config.yaml
num_hidden_layers: 10
hidden_size: 256
num_attention_heads: 2
num_key_value_heads: 2
head_dim: 128
intermediate_size: 1024
vocab_size: 1024
hidden_act: "swiglu"
norm: "rmsnorm"
norm_place: "pre"
norm_eps: 1e-05
positions: "learned+rope"
rope_theta: 10000.0
rope_fraction: 1.0
qk_norm: true
attn_scale: 0.0884
bias: "none"
tie_word_embeddings: false
parallel_block: false
init: "uniform"
init_std_qkv: 0.0147
init_std_o: 0.00328
init_std_up: 0.0147
init_std_down: 0.00328
optimizer: "adam_variant"
learning_rate: 0.00154
beta1: 0.9
beta2: 0.98
weight_decay: 0.063
lr_head: 0.00517
warmup_steps: 262
schedule: "wsd"
decay_fraction: 0.691
decay_shape: "linear"
final_lr_fraction: 0.0
batch_tokens: [32768, 65536]
max_seq_len: 1024
doc_mask: true
train_tokens: 720300000
max_steps: 15135
dataset: "wikipedia_en"
Each number is 128 + 24 x the weight over its row's rms, rounded and kept within 0 to 255. Layers, rows and columns count from 0. Numbers have three digits each. The size before them is the row's rms in percent of the matrix's.

# layer 6 attention key, 256x256, rms 0.116, rows 208-255, columns 0-127
104:132123121104137131110121112097120087117122111110157108106186126088176115138114088111114124076098093132137141110100098127142115094154115149091127166100126158104127143124123130113134142123109075120113095148101134144155113113115140102128120137124129130098128111103114138123131112153122158151154141078123104175118176118151151156112139132134125083110142125142126139153152164131066151140143
089:137150124136112173139128104141136135097130127174143160138143148081127126102100101153154151128144106121155142124151134117129159179090156111097164095183137128142148098133142154141118110112128102113104080151116115140134119127176138156160126141142144111156105134140125153117167126135120177151116107140129121109147102146111081162119080119166130130151132110127179102093140108094153122123144
081:097103102118125129120126130195123124166147167102106161101129110136119163141122132112130145120134117161143152137119064177159092111133138143156104127128124103150116107124089095150118132160144131128129110143148125131118123156152153125134126074077104093148122134117089141141101126126129146128145161121140105118116133104108116103115122130136134127136136157137167125089146129123160167125088
090:104080117117166129126131131169109157136169140106118137115130121148100118128128131091085097145138125135145147152112116153122162124123125153156149105084138088156145119144087184161110095181117142128160076147097135155150114163134148093132117161112126120128143187114129125134156095127120119146135145103163101107106123082119152093169141158118121114129149156132166142106097110122109132123089
089:126123126091142164123120116124169132144143121121153116103106136166104150135096145085117119130140108117051152128115114118132130103151116145114097089138136119090125126133118122123098132151121144112121146145140160135131136165138118117101128166133122138113078151121096153139100102097105155158131133092142124132112140082114162086192125117048155127129124135098120123135151158099108156112118
088:066150122128125117163134151141131114071135114162156135091143143143155140147078195136154086118136117105140162108108138134129112146103156155133117119107150076093134107137136171117112125150100139144115127132124167171128171158135041101143116128140166142117118107168149131122138144127117111101100120153124119123136119112123144114117122152126102121145147112098164128137134149113166120126139
091:127132111112129153153109113075138129085112069117165107150131165128136093089131148132103109105139168077076125088117103111117131162132081136098127150166173146137089166105155133052186146123182162137137140102105089134096139177119155107168115096147150146095120125148108124151119128096087145128093116139135162154122113122145127147102137130094140144143127089104093126155083123103125133140164
087:083149149161085153136112116147103163118157107128054119118156117085145131108174100118160173095140172148136122095134114145166110139127115105178109139100136124170120148091095141101099160138186139123134126130092127097128154123139149109189098109099141144125121113136126114127105114120102121100134143128173100155066131169147126128087139139153134140110103110097125146070090096141138114115124
096:124083111063171084146140081124127143112159154097125115129093101132145113132121066097102093128148119146110099161128117133144130123127141073143142117142150077152138114122061130119107089182118154094114138148080135094111126120170138145137113128125133144094119138149117124165121114135136113117102147114144134075115163126157173091172142162166130094151195148111095162102130137135117147138076
094:124148120115155167102083088116143152095143138149099150140157154103173125110126119174122118121148121102122106142139146100168136150098070136101129173138142143139119140143136120082131139126160121129133138116122154144161160153132149106167073075162144149122129160130128146095115142147106151123103123080144142135097168132131118176126117090131120134128130155111143126111097136125138141096163
086:143172147117149099117124130101114120112132100105168145118126083155102098109108150108142140138124126140174144149138109143107116137130166117139104079126100067102137049169117107124151130105159089080135130166142122145101108132145130184091164100116109125136114170157103119153130160143121108108157156152119126116114110108101115099117107172126121156139098152196104135103134135106096150118090
092:107124137112122122154122137093130070155153133174154103111073153196129180119098157091111127139077121123137138170087124158149127123140159167094138079100109111102154103165150139129111161151123105172164112071137158169167134170168108104113131141131112122105132094135166144126122115134097129098115124134108091138122101129094127112127149155130120101116118130099139128142123175148104093086139
094:114111118112155130108115144124115128165127179132105149167108151153119148142129136133132102106138113143117143099098099126106109130108100162121190140164167142094107179115143121111094143134067157184167164154124088153126127158166161134137104137101141117125139117100108135115069124139119102151141136098121160126129133113127139118142126147157145136158142153124118111135151127160126144096151
087:093121162137126150115129140099111107148149097123129153085107138147126147117154153110125138134124122131162150131149102101110101121146156171164112117106092097065149097095134101133145173137098108158120118085132147116128100106098149121086116134105137135129169119122145135114156165135143139100117160199120113115129138174100146127084123136116162141130126150166145105127152130113112112133141
091:160129136112146107135169137105107132094138123146128093151138087147130152127084055113119130103151124165118106155103140158129139106134129114125130142124150066111181098151120129130138113144176128132139156117175118140096145155129089096162153132118139129063157127128114117192128112155113105097154124116094137147105130103125125099129123194161107165174129164139134185147128159164136108105113
092:096129105172075135151137136089113130131137056138140163141133117120116128153129157161174103156148132111152163097147137132131090116128154142131103142131129139159125129111149135140156144084129149166108126076116089121107119120127146087138114158117104114120112140108134114146177086082104138079107111127187124087121131187108098142181124085132187175125107090133117111142106063145127093147106
103:132137105110101117094145146104082122081147160073167120124146080127092127138082118135137108137143120154126090105139123111082137143146143089138105082114137101165126097146152095167123133119171181141136165157098119108108131160113144125139155130130105099138100127142152092142118114114082128118135125135138116128134099133130094104146137137108134142119147142144103141093133099135118070190080
102:099136135132108117089145128151137129066132110189114116147155131122167093129138104118106157132144150108153112113159189123116144108097099132163082134116123171118130136118117123139095138119130144145128146109160162106113095102126160157157083164156146145107115126135129182091090159150111110091152094127162088126132102154161113152109148129151116167117112136108077118141135139115132107093175
090:120124125115124124106132130114131118131102111147126189144108137101091142161110131096086118147102146079096156131098104116151140118140153129083160105131150135150119072142151144121100163138107126108135132119072106131161136128126161136143106111155117110147109094153117122107097101117124096120147174094138117118123177172125165110157115109111149138141088157149160182134115131162141128160080
105:151150131079101126146134122113158163118112132087094107115136143123141076140165143140112159111154144096069072133125101095138104138135172166123121147120135144089146174120132102122175112105097111124116130190158141136145162107097097117112145169143137137139099172126112094157095147168129140131121099103139140136099148129168143129121132163133118128138149130109101081091108171121106159131191
101:133148140141144111149128132163134141174090117119106127142089139142143126153144139086140150082095119078180130122162119160154095093080133126142181144150112164100093172127089108112165154101157099115116117120181095137136124111173096120127139124128129107104127151104108130087121148152170124161154093147136150109141142092134136176113151146129137126106093122095171077161124112110150144117183
088:123116109105177143133143147129162143132130157127124131127141159075133102100117126116079131127133167122104117133110117175148181145157128127127163168137121221091103165120131101103140126142193123090151129141156125167106163182117145100124121113148125161092132102151114158133095141122129118115137171106116121148132142088120145111106119129107130134119163145132161109124117169122144118123205
093:151131113106152145149130079114106094115115117112114132121140110113101110127156130110131129115193143145122115114144149085139093135105150154124101122132134150109150081119115104126122119148159184144094128086116112141116093089127173091160147123083150169125126151080125113162150101114118087113129101071163096124108138161133123154121142144132140158132142117092119154095117129144128141126076
105:121118133163126141110166147137151140086118111137166175158115164110128136128108150141140127101110119162159131093164125151124158139137118140102103107092080169098148158109118133113122102118174126110151125129201159123093136143140130124120118122130122134124135089154150156160150123168127136123119108140099133169148089127144101132123125145144146140141100129139128149156122126125173102110178
098:126161132110143137142123141125151160083109135130107084151128152137162111113135135111097158130110153149104110091104134129147142113142128147146107130129143137079121141121135127099161125113146088064113151163178156172151173148105105101119111141168130139116137111138107155115123159135157143145129119159113148170106141061140145164086117150102104138111122151133146081110137188113109130118224
102:128151145126132121119119147157123141100143086144106112153138170148171115129167162116105163102075110130135107122146144155171115128140113154157144155126134154107119143118143111104147125105156120050108170157187139150126147159117125115142116147159118126068107102148113130101105117140139118139142116166121145179125114085096125121092100114103095123143148129129147079103115133109137131141214
110:134114114055185140125160148173151148145091138125110127146117149109152123119188144146153128107118117167156176087173102142137096132126145085142150141170150161123107103139109129104166094135135114145148149143091112123107134135131111126102117160117122107159107132132110114179131110114191115194117090142114127113107176105180136124161152107112134137136138115060141102109125108117117167110135
121:125112121091140096121127137154140159143155156102100132112161117103119105137142111144107103109134151114080107154124130155113115097120083153117133101150166143132165128143083115150112168209069140144164112144048139142136104112090147119122130140096156108119134155136137101108134148159132114131117122089178141092131138120166154117153140097112129104138165152140167129092126181107110135122105
104:137144144127109115138118145123136153130139155152111119091153149127147108099105128138125128119112146141155152126161131160141126136133122147136153144137158167096182104105116112153128140151182140103141141142084134089091153121138128139110115097159105138142119134112117150129070140163131122114112138128169127116168119175140088101114119173173158155145136142080137142120116134141102123109171
106:103110181152157155126137114108085107140126155195151165137110116155087201164167118145122092133151096156132178110119083120137137133179156102116127131133103120146098093124135144096106133110095141102113092119158104143125153161142160128124110173099129175164135116106119104130151158084114134116161139167115147147154124119087104150128149072120121113106099103141137120124129098137142126124131
095:157146149131116143135147137159163118105166104106157121161110147123162137143152111158141126128102108149121116101086118136124145143141156111149109094110081127125127139126157159091159107116103131104092113217184147148129142122133080114111148181148134116084170132176110116151157139111194148128132124121053116125113116096109160131121125080105088080139152123126132081110134125097140135142167
097:129162197175083159151087146163126141118129131107137113103081128128137154114108144113100153130084122128122114117114129092135162140127108103166124134105119121133133092127131111126184131097138105097148137118171118150149156120149107096135105143148077130102102090126137137134111116108171151157095123154113123167126127108119135146096106129141113143122121122111144088145117137108167121113174
110:139128132136141128091127114176143166132139160104117080140131146091140104106128161129149181104064128145122114110158128127126109120113169124121112112118150162116110178090160102128183113088130107137103165152159132129130146133141099107098155142154104127102091147117145138087094098103108139136148110148130137155118109132118123135144143157151104120126113147102144070176123126118103147087183
160:101111098167124094104163109141145097140117138147141130091136109102086128143099138126146110150154100120145097142132178136089133160124132113122139137129093137167160110114087110168070102135132174139148118168119136116107114093124160154145102149065118097119106122115165110152167129105089112115165153105172119060131145176115143066149135123150159111115138124115094122106112085122139128117103
098:118097142085157120165148132128158184137092156092116099144071163115150103145167138131116140081102087147141134064147129112150103114111105115141114144166163160131116153103130108154172146144140120140108126128125148137139162147127110058104131114137067136133126123118132140137138098136177152180102117127134096159120130086133118128156140132123151118141157128090126062151103160116115162115182
133:154161123140111094158141133106124120099129093129114078158132132165173107111151110143111168111119145141171151078173104136167126099116127136158116122101102119108128159125127118113176126089150096117097144129173110133109121131076131096093170143155131153176161130110146134113121099136134181119093127163133109151157124123127116163093125098099081145106122158147192088139144110100112139123171
143:113093088108124123138147097122129093128162111121106141078154104111100136107113130111123119160130145134092140164138122133112125153136138122103140143123114109192156080126078139149095137202077147143154115124093097118103107094141173170132093132071166146149118123138170146147166143140102119099119140102130146086149139168119135076130149119142118104138164120137115173090124119135112115147055
110:117099126118137187127140137161123142164080144165142150137122129103091140106114146139173125119135139138128197132111111129126112138130181119125128139121119144082085106137182167096116159068080127112152086126093127158122115138174144156154143116129101106138081122143086136132104060157161133156116150139149110150129089111106126091110109108134145109117106137133120147140111156162166122144146
098:118147102116122131102126138115140160112138132125122166127174162128086118122116102169149147095097194142162167125115134128111155112174133156087108116105095164132163133109124163141084121100109092124123119105075142111107097157081138116170130115140173154149151139129141171139116150128145124098094103147101118145127109131138099134163162138128135107120102133115063096150131163140164120118094
097:121118156165127144130148130125081112091132116121155185140161104106122142123116139109157131123102140119168125150152164125116100155124134146125155122088088106144109131133108118143079125103114156133149072153142107110117079105169141203135129153116132131139091140151125116137126123121108113099146122126152093126149068165104117110113115129166123138125095112157119177117133083109144087134124
108:165137110129111116128121148180150159081098175142161097183143130108176129127105105105135160100134137126124110091122119129130131125127126095136090101126141158106119138142141133121189133093156088118117143134186145145144165135092101116120144137162112147125121117130114159096121142123174121106130107152092148161145090096139137131118143117124161123116126130130189099154119163117137123105180
100:129133110152104125124092161141150199097127141150143159122127131142170100127121106120125139161094158103107139145151172128103173116126135115093132112113080133110164138146110117111133137184118115130134141101145192112133129085105147140115087163183136129111111065178146175133135154153120134102101102130110135124144096163133141133130130146133101149105146124140134164120139145153156108147127
117:099123113174106112118117104122118117128159106150093160089145116126088141107107135151139121138139142110137124171137158140112101149116126144122138130101113127155150122120098131144061134146112177168144075135110127119110089096134183168138121129072140108158111124130124117118126120102065136099123175125158122123144095188100110118137122134130093131122116131128101177093135089113126097135084
103:100133134149122136095119082107122087138160113132159140096131101142101129158110119141156105125162123147155168137160175129105131144107131142110134152137090122163154110142121125139065109161096185151113105096115125100097070108153176164126123143112140128142149118118145106134148136162086102114142127090154095101134101152113090099128171101155109107106134113111099173110150102138145118139071
105:121129120134149153160143116144130182139112142104107095161091128118129110134192145137106153125158116137129103097119106120122128099138121105160118157146157164116090172115112100133183153080166109106100144157159131164140182178117084121098139128116096137140129164142126117134121136118128132167129136144136145139123157079164144158154133101114135138143109127134125037133104134107098167120188
106:126157123165130131194135140164125144104111123091119138164091104148127141120162130123110137111101113142131113084117126112131143144128131129162122135109114131108104158106118152104179142057140116068123107142184124187121153167131133101112133170142115141151132115140132125132138124113124146140118137150099149167128135084127136148100119109121131129108108118151111060116107140112137141104201
101:124143130167120114114119143215147151107131095123126138165087131135160111140147162166073135144098120130118106101128108148146112132159146159163128127122171134089092122140105116114156121105164127080179169125149102144107164149062095106124145139146147114123105128134128160134107115130134126144161140167141125160139142098149142161088092109081122108130141145129162099099124143111130161123185
109:124109127150101127165135126099098137080104116177115109132131159117113113142160166138120126133146096090134130124125132083137130091122066105129091114135114123144122162131140128116066171082151144110098107143163175119100134133102125142102132158088109172193122154141158120090130178121097150112129121149185073146141128144096102140136118107119105100116090133187149129139148127122152128192125
# layer 6 attention query, 256x256, rms 0.126, rows 209-255, columns 0-127
090:106124127143101080116143133133162106154081128119147135139182112152127135149139096109153138115142092120183129148126131163118098132094112154128123143124106151112144111098139108126130146097204134119149145124136133108111136106122148088105140136172100104110080176156158144140122157152078103141142098144151099149163097128116126089138173137143120135124152137147096120123118095125182085139132
085:157153105126148100124158123111149125128157148136167135098136111147143122112116127106120143084139135110133095130126189168110215123144193107133144134114119070144130120147140122112162083127151105083121156155068125099146116075128130116134114117174117149086154178107162122131117158131115117105109131121144146142142123117128120125113122129060100113125131113120145195161157143129117095148100
088:120134113116157118119138138105150147144147136143139130134096091158129110169081108115120114128178159135126114113107089137095141091112164113167100122151130088097160118150108098110162141147082124115117130155124137159104135131109086172122124111115151116131155132127099192098107128111166106127153091163097158137167120133128135132113121133091168154139136130082111150160162131138120127122128
086:148097130093144126064133105119131113107153153111108146126129102099108156105132157122177132097086111120112101167139159121137146125150192093133121117132165127134130127146051108080128088120099129116140125139091091117115107123123104170116114121102153121141124111116159145128118153140153124148104127111142149124111111150160110135158119111130101133138111101147150128069128149134093145134117
093:139114148113159107133137137120105159134111102132134135133142094119142123111114099126128164137154155121130098150154105149137182117141106150153131170106101126176135142164191100129100117055115110125132141138106092103148099089141176151152116127108073092168102152167125107080112107137112130143175118126114173131144115126119062121130150083101132140089150145136135121127114136121103111083135
092:150097139139095134111108113161128140122093166099098127093111118102114171101108115158135156148082101138113134186155112134150104098116152154102133136124139142151087186126117136148134134134112112156157115139137099125123136114142124129147136164109152107102089080143110123152149143103142145143099120095128134094111146166132106135175102127148124088097114113168128096103129134131129083125149
091:157138124103094135140182137145170154118107115106133152125123179106114133132131170129115174139143091104128151154098107144164178140130157148127089107136096141132113167159133140116158116115172127131157115121125142115125144125119100135136138130172127096093117128133105137143164141083132144125113106099127158133135130122142147158143122169105167121091133159106118126140124129118155088132136
087:149116109126131128140152112125133137130090151131156164137139087173110150129152132114101116117127102160130086083123103176116130140153151130140144136157128120137112120173155113108127152162172092118095157159119152118124149111124144123075116099084185098142084096130115157114138160124134083186103151142153162145131149094131112111113134148135107160120139124134118129107134113125099101132117
091:128056160119071113133175135166159116108077110089121129139124109144130165114125142111120143150110136159119166128129112129111123155158134138137132122126113142142127128122148129127157096099150142119106099106164085125119116114142133133085109169121148132134105080109138161156151110112115162162123109145136112166154126128118126118166105098132154163091172106155140106110136122107124148097141
082:115129155121159135134133122102139147191113108129134160147148096122155119131160193105130103083116120155121120129132172138124168151172145102149145128140174126153135104155119106122143138184134127141145173154073119144120141125131086141145098141129143147135154152108187112119140151116140121152110148110117147151130140106128200122103127114114122105117141111146166150107110131134147122125096
090:138177114107156110167148149133122158108163100112146155103149116120098094145119123165173171107159129154115099104137155141149115107157150131114088099141135105116126117120108143116173143148099183157110137171122135145120092117151121125138139127142146142121161117129141116156114117146124121126149168139131105167096083161152097169085135122089108137126062131139110171139139150137106135146128
089:155142160144126121092114140101102113125127126162100098100082087095119105119094110111118133105123124133109157086193110143127124106104177124141129110119122082100173122127095122124132096175104111085145144142164122115149136163120118146092165110120153124179178160145099148134124135123147108128165158134107111145137104125130116118131125148104088195168105151158133164163143153139097128182131
089:125152108118155113167142136137149161113162093150166178102141106165159078094120123109167180134148158088141136124111127165135143131145163102131111088159110130119105139145124121119089109167139117156114139108089154122081096064130111156140111108146162135134133121135137153116142122129123161122154083111136144116115091129099114129107119170122105059133120098126138162129122166128157130143115
090:152162118139159130137122146102138124144149156125118138140143133154130081159132149143098113109151125162145137113119122154127106146156142128166107101161179110113122122162140142137135114170151132109135145136147152101125132196147149140119193083136125119159127127151113128126078137142144095108122177138139114175141137112131148093104161162112152179157101137148113153147136105131098117118126
095:130142147112107149121154139090161143156127100135133130091115129146159132110167121151123158095177142103124131131138126130133165116097113119163113112129117099125103145140116132094139129113113112154158125087127163102149102133092110160129150149126132139152117140170116140127134212125144166122123143147113126147156109111093116152115144160152144120099119143118107139127142140114100103122127
089:141183123084122137167161084089102143167116126162150126117133151102105105100219128149135133124167111107125111167124144135152115125161112136136149187149147160157123117145142121096128130143154145124123138133094135115164157128105094172157120108138130109133101171114109098169142127115095126092099161086151157114119160159138154162115143166124140099127154134146109112127114103153111112118119
096:120166138165129138153152153120121131088121130169169172140156141158124099148146166094104132111178126160164134065083086127106144146124110120133149127095143114118138071135141140105109132117129114112095148091157150174121141120120126059164149143090110129183108127126140107121109107113125131099183186116152157125172151114124097119115124150091096138134135145100066138129122145117140164112126
098:144114115143135093081143134141148110113181102134168172129110093148125158102119168167134129097123192123124134139111102178137137144129142123145125080116129094107097134126178124107117093161128075118136097179111138112094112177146098173117136144082128099152114157125128117091122142107119105148121127132131116126136054111120103134163133128148116160126166144149138170124128142115119087104124
090:112148150138148122131107152088112120117142152125092088098114143147102128100163088131104119099153130110169129174109165072139099152093122127135113140145123144087106170131156156168111147108101156157107134110131159120152125120130133092160125109169123137120149120092103181098103126164151139123161117136171115139133095137162123129119168132143136130116177111101128108130129133124129106106149
094:130127139126080108093140120150178110143119151160086111144081142077131159105084115095150105148119118113113102141114086131132137163090113120104174114156094119120055200102107094118104139120128113149152095152108109153140159136154153162144073120138099138143107142114156132107124106142162100162125122121115148111137113118105120152176115102126150128142157128135117090127148132119169143132131
091:134102115111128157128105131162112119127166161125121128115106165121088139136139126138107124144108155138138125123122168100135130167139112139096114106139120136125141120114099106117141118145062171115154091121104115141120130152142214099130134147115120144105124104126143106106128076106123169167136171146103146106130109148145151114136112096144132158148127148146111107133141130116135164131145
097:145175111109144160130118145126124165122083162098161149096162147175122104130191144115117124127132083132142105113080151129146159130144154120145101075143104151143068134148180111149150140156123147136140145101125112110130125156121167105149099143114153154137126125129124135159154134104127145169120168129148117133107128132104159151182120140120167119115120110085140135125112110127157142129125
087:158159105176116093137143157107152136145131113174158112095109180127153124137123112102094108120114089126167103145170110158130111156109136144112096116114144136108103125158112107163153111107147140121128107112142149113166130126166155105127180104125126121130122130185149147121138133171172127108149137197130102154192134119122152113090138157098137109127143152146116114174142147118094088103155
097:124153106105126129153133138162111144134096121129161096183113146121087104118106140122139114122146152131146153141150126150140141094123125132124124150150146167113113141122098110082166161096110116133186166123105155162141140143107175086143119119159108162093120127122093134131145114200146142103139125123138111152142130121164143150109128149102094114154094131130106091128136133106110127123174
098:111125125144132156139096093122105100120140158110086109090129160072107120129107142116142127174095142080152124140161138089134107154136097176138097131104123139083149130055105159135089159114126175130126097124138120144119161126123136120177145128105121148103119105138123096101143165111084136104149116130105127094121136154137100144123159100157146126127107113147111091116120127118161104109177
094:140108168136130131092098142171097122141161112122165083108123147126126178141126154111100174114127117149106147117140153130129150112097104091107146136132142150158149142107084097104134141138128146155149166141131073123143142137132146137149102207124139113103077128124138094118109131125145113150147113105112128127136144115148170133135113152095111124122165126113112123113148124124111130173124
095:123144148124092129094127126060158114143123143108123121093170131114161098121153104108141068135118165113113128160096129101093110146114156153140141156118139106118150104113145127151136121148119142116111100154131155121162127143088101122131061077138126140136130139117166096124118137136089120095058150110138145100119115155135130133146138136164166151113158130114100143124097128135115127116120
087:136142138146153111108129169105110111121139140146065115116168184116093078132098138152097132133104118104149166125105146107138126133102135128119088084149134112123117103147085099151123097119138094119143143145116122147139132120136086092119130101146166201100141166150105076112119147118141108141098139127108133116120150125118131136146066098131146142127148156135139101118117117129168108110119
095:086086158127092109149138123146122142108142082123147140112094104175115149135120181148115126153110157131113177065108095148116137128138123112115100102135120126123142116155118153086137129116122097087109108136166118114118117135119167137138123163131155126114096109131095134124144115127138179150138094151145158150145121115105095133193127094112084090139122130102147148131134117124152117124121
100:090097124138108107133110114126105148164110126146169114138145157094093151135113167171145103149137141111150081140127152121139154155109182142116160192133111125138176121129159093107111104135158167115106096160137119161108149093119151123102107105090112118111102096176121132112167148115173120107113110133100118087120140145113115113110120096145122116151105132101153093142109120116148127126147
089:143153091157116148126141164170139129089137140141162120109121156143088128131108168142109114133115139122183130137132151148114101143142158088134112076124113168138155155113134103127139106116119147126127130130124144109096105132143137108136117120126135146078128136151147149113148095133150153129143084122130114116116112156132113102128101121113140139142103142076166066113133120082142091117145
087:157134111125155152125136098113138096129111184155108094138128115128113113123128074136072115090136162067153118141129114137138116110149131101108102131105137078114109125084118114129165156128094120131131111120142100117096154142121111108134129141122106091113090159130118130105104123135153124125098082171172144188112139140123117102152107150128126094122125148131140094113116149116099135117148
113:095099131174119128122124144115125125156149117115118101105141109097109122164108125128184121175121111104122131052168107128111156145113130096120172105104074113169108119110105112144108121159111146149129138144108082139135137138146120130124140145074132079146123156135148120137168154095135119193171110120099172084130123119100134073163126104145128127125140138135116125119116110142160132170091
091:133111117137145143086147145130147104116084146133125055098068168145099096128140104164100109113122077093151101127114093099116102109134085077130118130140164122114093153128145109151138125147127126147122142101147148120161131091113112103093107167125138132063078143108160120129128126165147068135115123136136085139114147136130121140169132125139149108135157141106118100107119118096101132130140
106:147112144123170115152103123119125139146144140108082106148142129138179101097134096123116172110144139115144125123125091129168153129097149138123136181104153122110106133137123109151160105083139066101141137112164138127108142078110102085087112167175130143133169136139144165155133149126132149105132064165105085113156129147132124142113129156126112119146124147138153119117125121126137122126152
099:088135140121118121175095106104150139170157117114069147087145109135120099111127109116128111161120125131071137106159105108140138136161149125152173111141105110163140105110126142146092126179107159136129111153082108147121104112110145159106106112143154089149142103120112134084165155119111141122118149120150127095139088168123129122154125093154122127106121121156090171098112136134165092154096
093:124114113125166143098154143152118123110086139114145119110157147135151153129112161184132138110143135171114127133154129148168059127165119111095058091156115142121128135151132116108157146103105136153149082120106149137135100192165137138125159152131134146108100109121099097144132137166145116164118134143132102148124115107113109109127164136097150088132113108072064132166129141127098160136121
093:132123090113139086087140154129131156153124079158142150130102121148128115105133112140115118116105121143126130123136122167128144099123143145096124152147137128122164102160136127102108146117103077129152141118146152148131121123130143022132134145176143109117124129102128113122111110149165129103138114110116116150115150136136126116085156170144136163141139145132104145146159152127106087129118
091:138102143162127096119151128156119123102158125161119161104119108108107197125091133112124101140148148160149125157147149153122092135103127118114132111102111096162149100144120100140110142124101127104151073110128120097175108099152125153156127106113102102180101094135151119100126114115100094127114135169157116097129100141140111113143134108118150119113103165146109138133155111130110150116096
096:129138112099138131131169171101115110119115070128185099128145167101179141144123118129093114106123151126144149150166139141113133091164141130121141159124171149116145125161136150092167150138144110173148137117147144092121120135089148125152140148127111144092127158130112121110071120177132138074132098148101093195150185127129141129090108147127128136170120148143121122127118134118117104088160
093:174169105128112149132086154138117152097111118172139113127154150126139136104086120071141157095167112108117118122141114123146159136123112175135171127117095131127153128122080102132178134138114155159109130117151170114097122142128105171117138111130128163110113125186097136097087125166114128116157136149095125157137143093156115116088138136120143160102138104120144149127128167121103133113135
088:116136139155125135121122109124161124123169150091082165119177080118119096115098137121155119132108142119129136120120143091124132136130110094122138090128096093160115088112097116170124119109124137152149093143130096146113101110126129136122130090124160097158140135143150130119170122086091134161088127115145134084103083160100105108160137115135112111087114145180120125113132120124180104118092
090:157125142152081105109083112081128131104150135130104157096076128116092140126104134123105124123146088155098128113115102146131142183098128133135144108111089105123083079125109090158080103144112099080095089111127134128122123111153148108143148131119124121149123111153149127078178107134154102147122165156145147126117136124110066097134146101119122115091176105134103143131118133168158167130088
091:145102154128115143140150092091121140147114132110123129161114148126115120141143120117095086134084119070156166118091111139141099155122113083108130151139170119134124143115123099146159159120154119126117112130109117132154141096107126103128111095132144135121104155075150134170110143135129137157104106115179117128150113121150157166120113174122126110137117099095143090108139087093106164104153
105:130078111158167110154169128145112114146095130155127111141111146139128156128105143159123101134122107105179165139158123160157120109087141124094131163170166165132144151141089095106157144078132134121165155114141127101118116065119168110115115144174110111063078098127117138127141165143094133123137102132139103148153113174135133138103120135088149095139095129094154103149160087102119097161154
104:131131140185114153123147161106148075095112131123144159104160139136153110119162153137157103131103170129173159137116128103139189167143177144152100144129171155126148127119145141118165106108167138119137148100111117124144114113114141114130134112153140103124140148104149154144132100126107125157124101131132155113154109163145159152080113119148133153113147134073121084098124113116123122120140
092:120124164110121146144119123078155115124145115126127091143101088129117133098085147135128133144091118106139139105087076146119097119133090097089138108149129083133139147126175154146078133125145119114087096124137138094137131079085111133114151179114152179128117093142146102135142110139109103137106085160149094155136087137107078148119146109138069080155147115135135146125125098106132073126125
# layer 6 attention value, 256x256, rms 0.0973, rows 128-134, columns 0-127
111:111150140112087085153143151137114165131149139157172146130112127124136156125127103150100124135193130139124081117161146147128120049099140159158104135117144104123158130072148157061113144111141155113126162117110160085184129141116164119092126078157132147129144132130164124075139156105107119125117139100153089095135121085163122148097106112129103135147145121172117132178196117129158145135126
109:180114162152118126143151086141150122086118135142108113135085149114159157151121098146083133122114114101140085140115076099169134125180144163119130111116209111139134111120167140107154154135126152160129148142089117120154111137158150144116123125116124147127125104136134149122095067146124090128109114162129135132138154127114157120122127114129100094170141175125131136107100141103132151119129
109:163145139118125150154110065156091132106133099117104147145112121157146106127140111163093144117124091145132136141109106138155156098132141153152131153132139121145078148089130127122139117114140142150107162128139092107096119137150126118119125108102122144111147141187143147161138124085134134128105150130117111145102171101077139121080149152152114080170142112129164136103116098130153080140128
108:088140112123125142117164125127133134163097077130126089115149140091139099141085111126130104151125149115132177148131133101063147179145099113148177130120103138126130152165119110163131122137131090123094128091134106189083146089117124137170102159103111111107117097154103117163159136142110150116160108139138179125140160126089141113137164126073136084073100124139113131129118123124086115142127
111:180141140137105183139098148108130104113102148102129118135118117146140139119133123143147135121057187137122109125105147165132106204161123128097127103135141147125143113113117129123143145135115087107155128173125192134132107124134061130095140151110137106123113133124121140119093081110117123122123138127102135120114087123148142136110107150147125174114172123110127135118085148131131147179126
093:093104128123145162125145098120104084135137103089147131140135098151117106158097120152161133103148122131129116130138154127083139078075136082125122128116102116114088160080123150131131126124135111112113060117140183159099122122125122085131144120104133123115167127174191117150167136110111141094163133088077136105126120121095106094145163134104127135112123159116157137114117125117143134153124
112:109165152143136157115160102116189114096124131086112152119147119148143148162137092157139139111077167134108138124097082088147146131182100160108128104069167135137098109113151167091140083141120101130140130143118126156139118191133138130066170136122118120118163104108166162121119104146158120112120114118097109150148111151106131141125115114111128154155108125148143132108098133119179146108128
# layer 6 attention output (transposed), 256x256, rms 0.0984, rows 128-134, columns 0-127
110:135112146137126133121155117177157111075091077151165143146104135136156111179142149149170106114133152127118155152147123147126106111166127180129105100139131116137097140119178135138113191169116129180129101128112140091119159122126109102134131120121133111119156117117147111128102169162116094149123124128124137145161138083097123066150140121128132116146096142100109110132151145099180103129121
109:144142113119117156123120137131110077121126111132147116138139151142120113148112115115163150155155102118079139114112133115116112106132127140125143097145088113197125123145091128141191138115121137097120105116154145112103140052135176114130110154101104124122118130144100146133123209113105124118119159120152093107151112145128130146137136157115106125095087094139159117114145146125135110104079
112:116119053117163130107106148151131138114126114146130117119124168163132133114136135120117135177125123099137139135119122104130093093147150115105099155110132131161129115130115121126172152155114116089154090121145155111112120119151107114118117128096118125143170123124162095116133122117136152060111135132132118158122135132120133137115091145118163148090082094091173145096147158157125158096123
107:132136159183122125130098137081115159141161205118138146119134093126112102076103151116133128117125119161133104115134114129136135136117182111140128171130124099096102129126070140134140073109138118123134155157148112154125085151166133156138123138120116128153149131145149107104151126141164128119141096101099127144095135119144089136136096148123094171120149098122164156107106141167158158163121
110:131127152092095131122167073144153166168147062102130094139162110139081159148160091118101148127137122118107161136092113118139174106132137144124149117117108153129120084107186095094105091135163109114152120122132105117140131094139110158131170156137140093139090152105130175132118084106143147202135162120120107113117137150149153149131148121158135110105171149146093081137135143148110157122112
096:142108124166133108111102125108111165174135144167144154129120133136149120067148155120099119093128104130181166164156087146139132121121118102134111143110193117037152107149126094124156148125085130101160160109160121136157076123142104123100106135094136132145115082136155100113157149150129129114095119080136120131128172125143119123138108120134169137161127139096110141127130142139105129150128
112:141161107128079117121151106170108135100135148110151112099137158156118136152146081096077122128158087069110130133121152055147122118101119105128174112096142108142149094103147144129161145064105138098121126118138135165134139117117147098158082150088142118119087074145107125164127145094096147154121110132155126119110140129125118168119111083157097136137130114141096113135153184161147129156087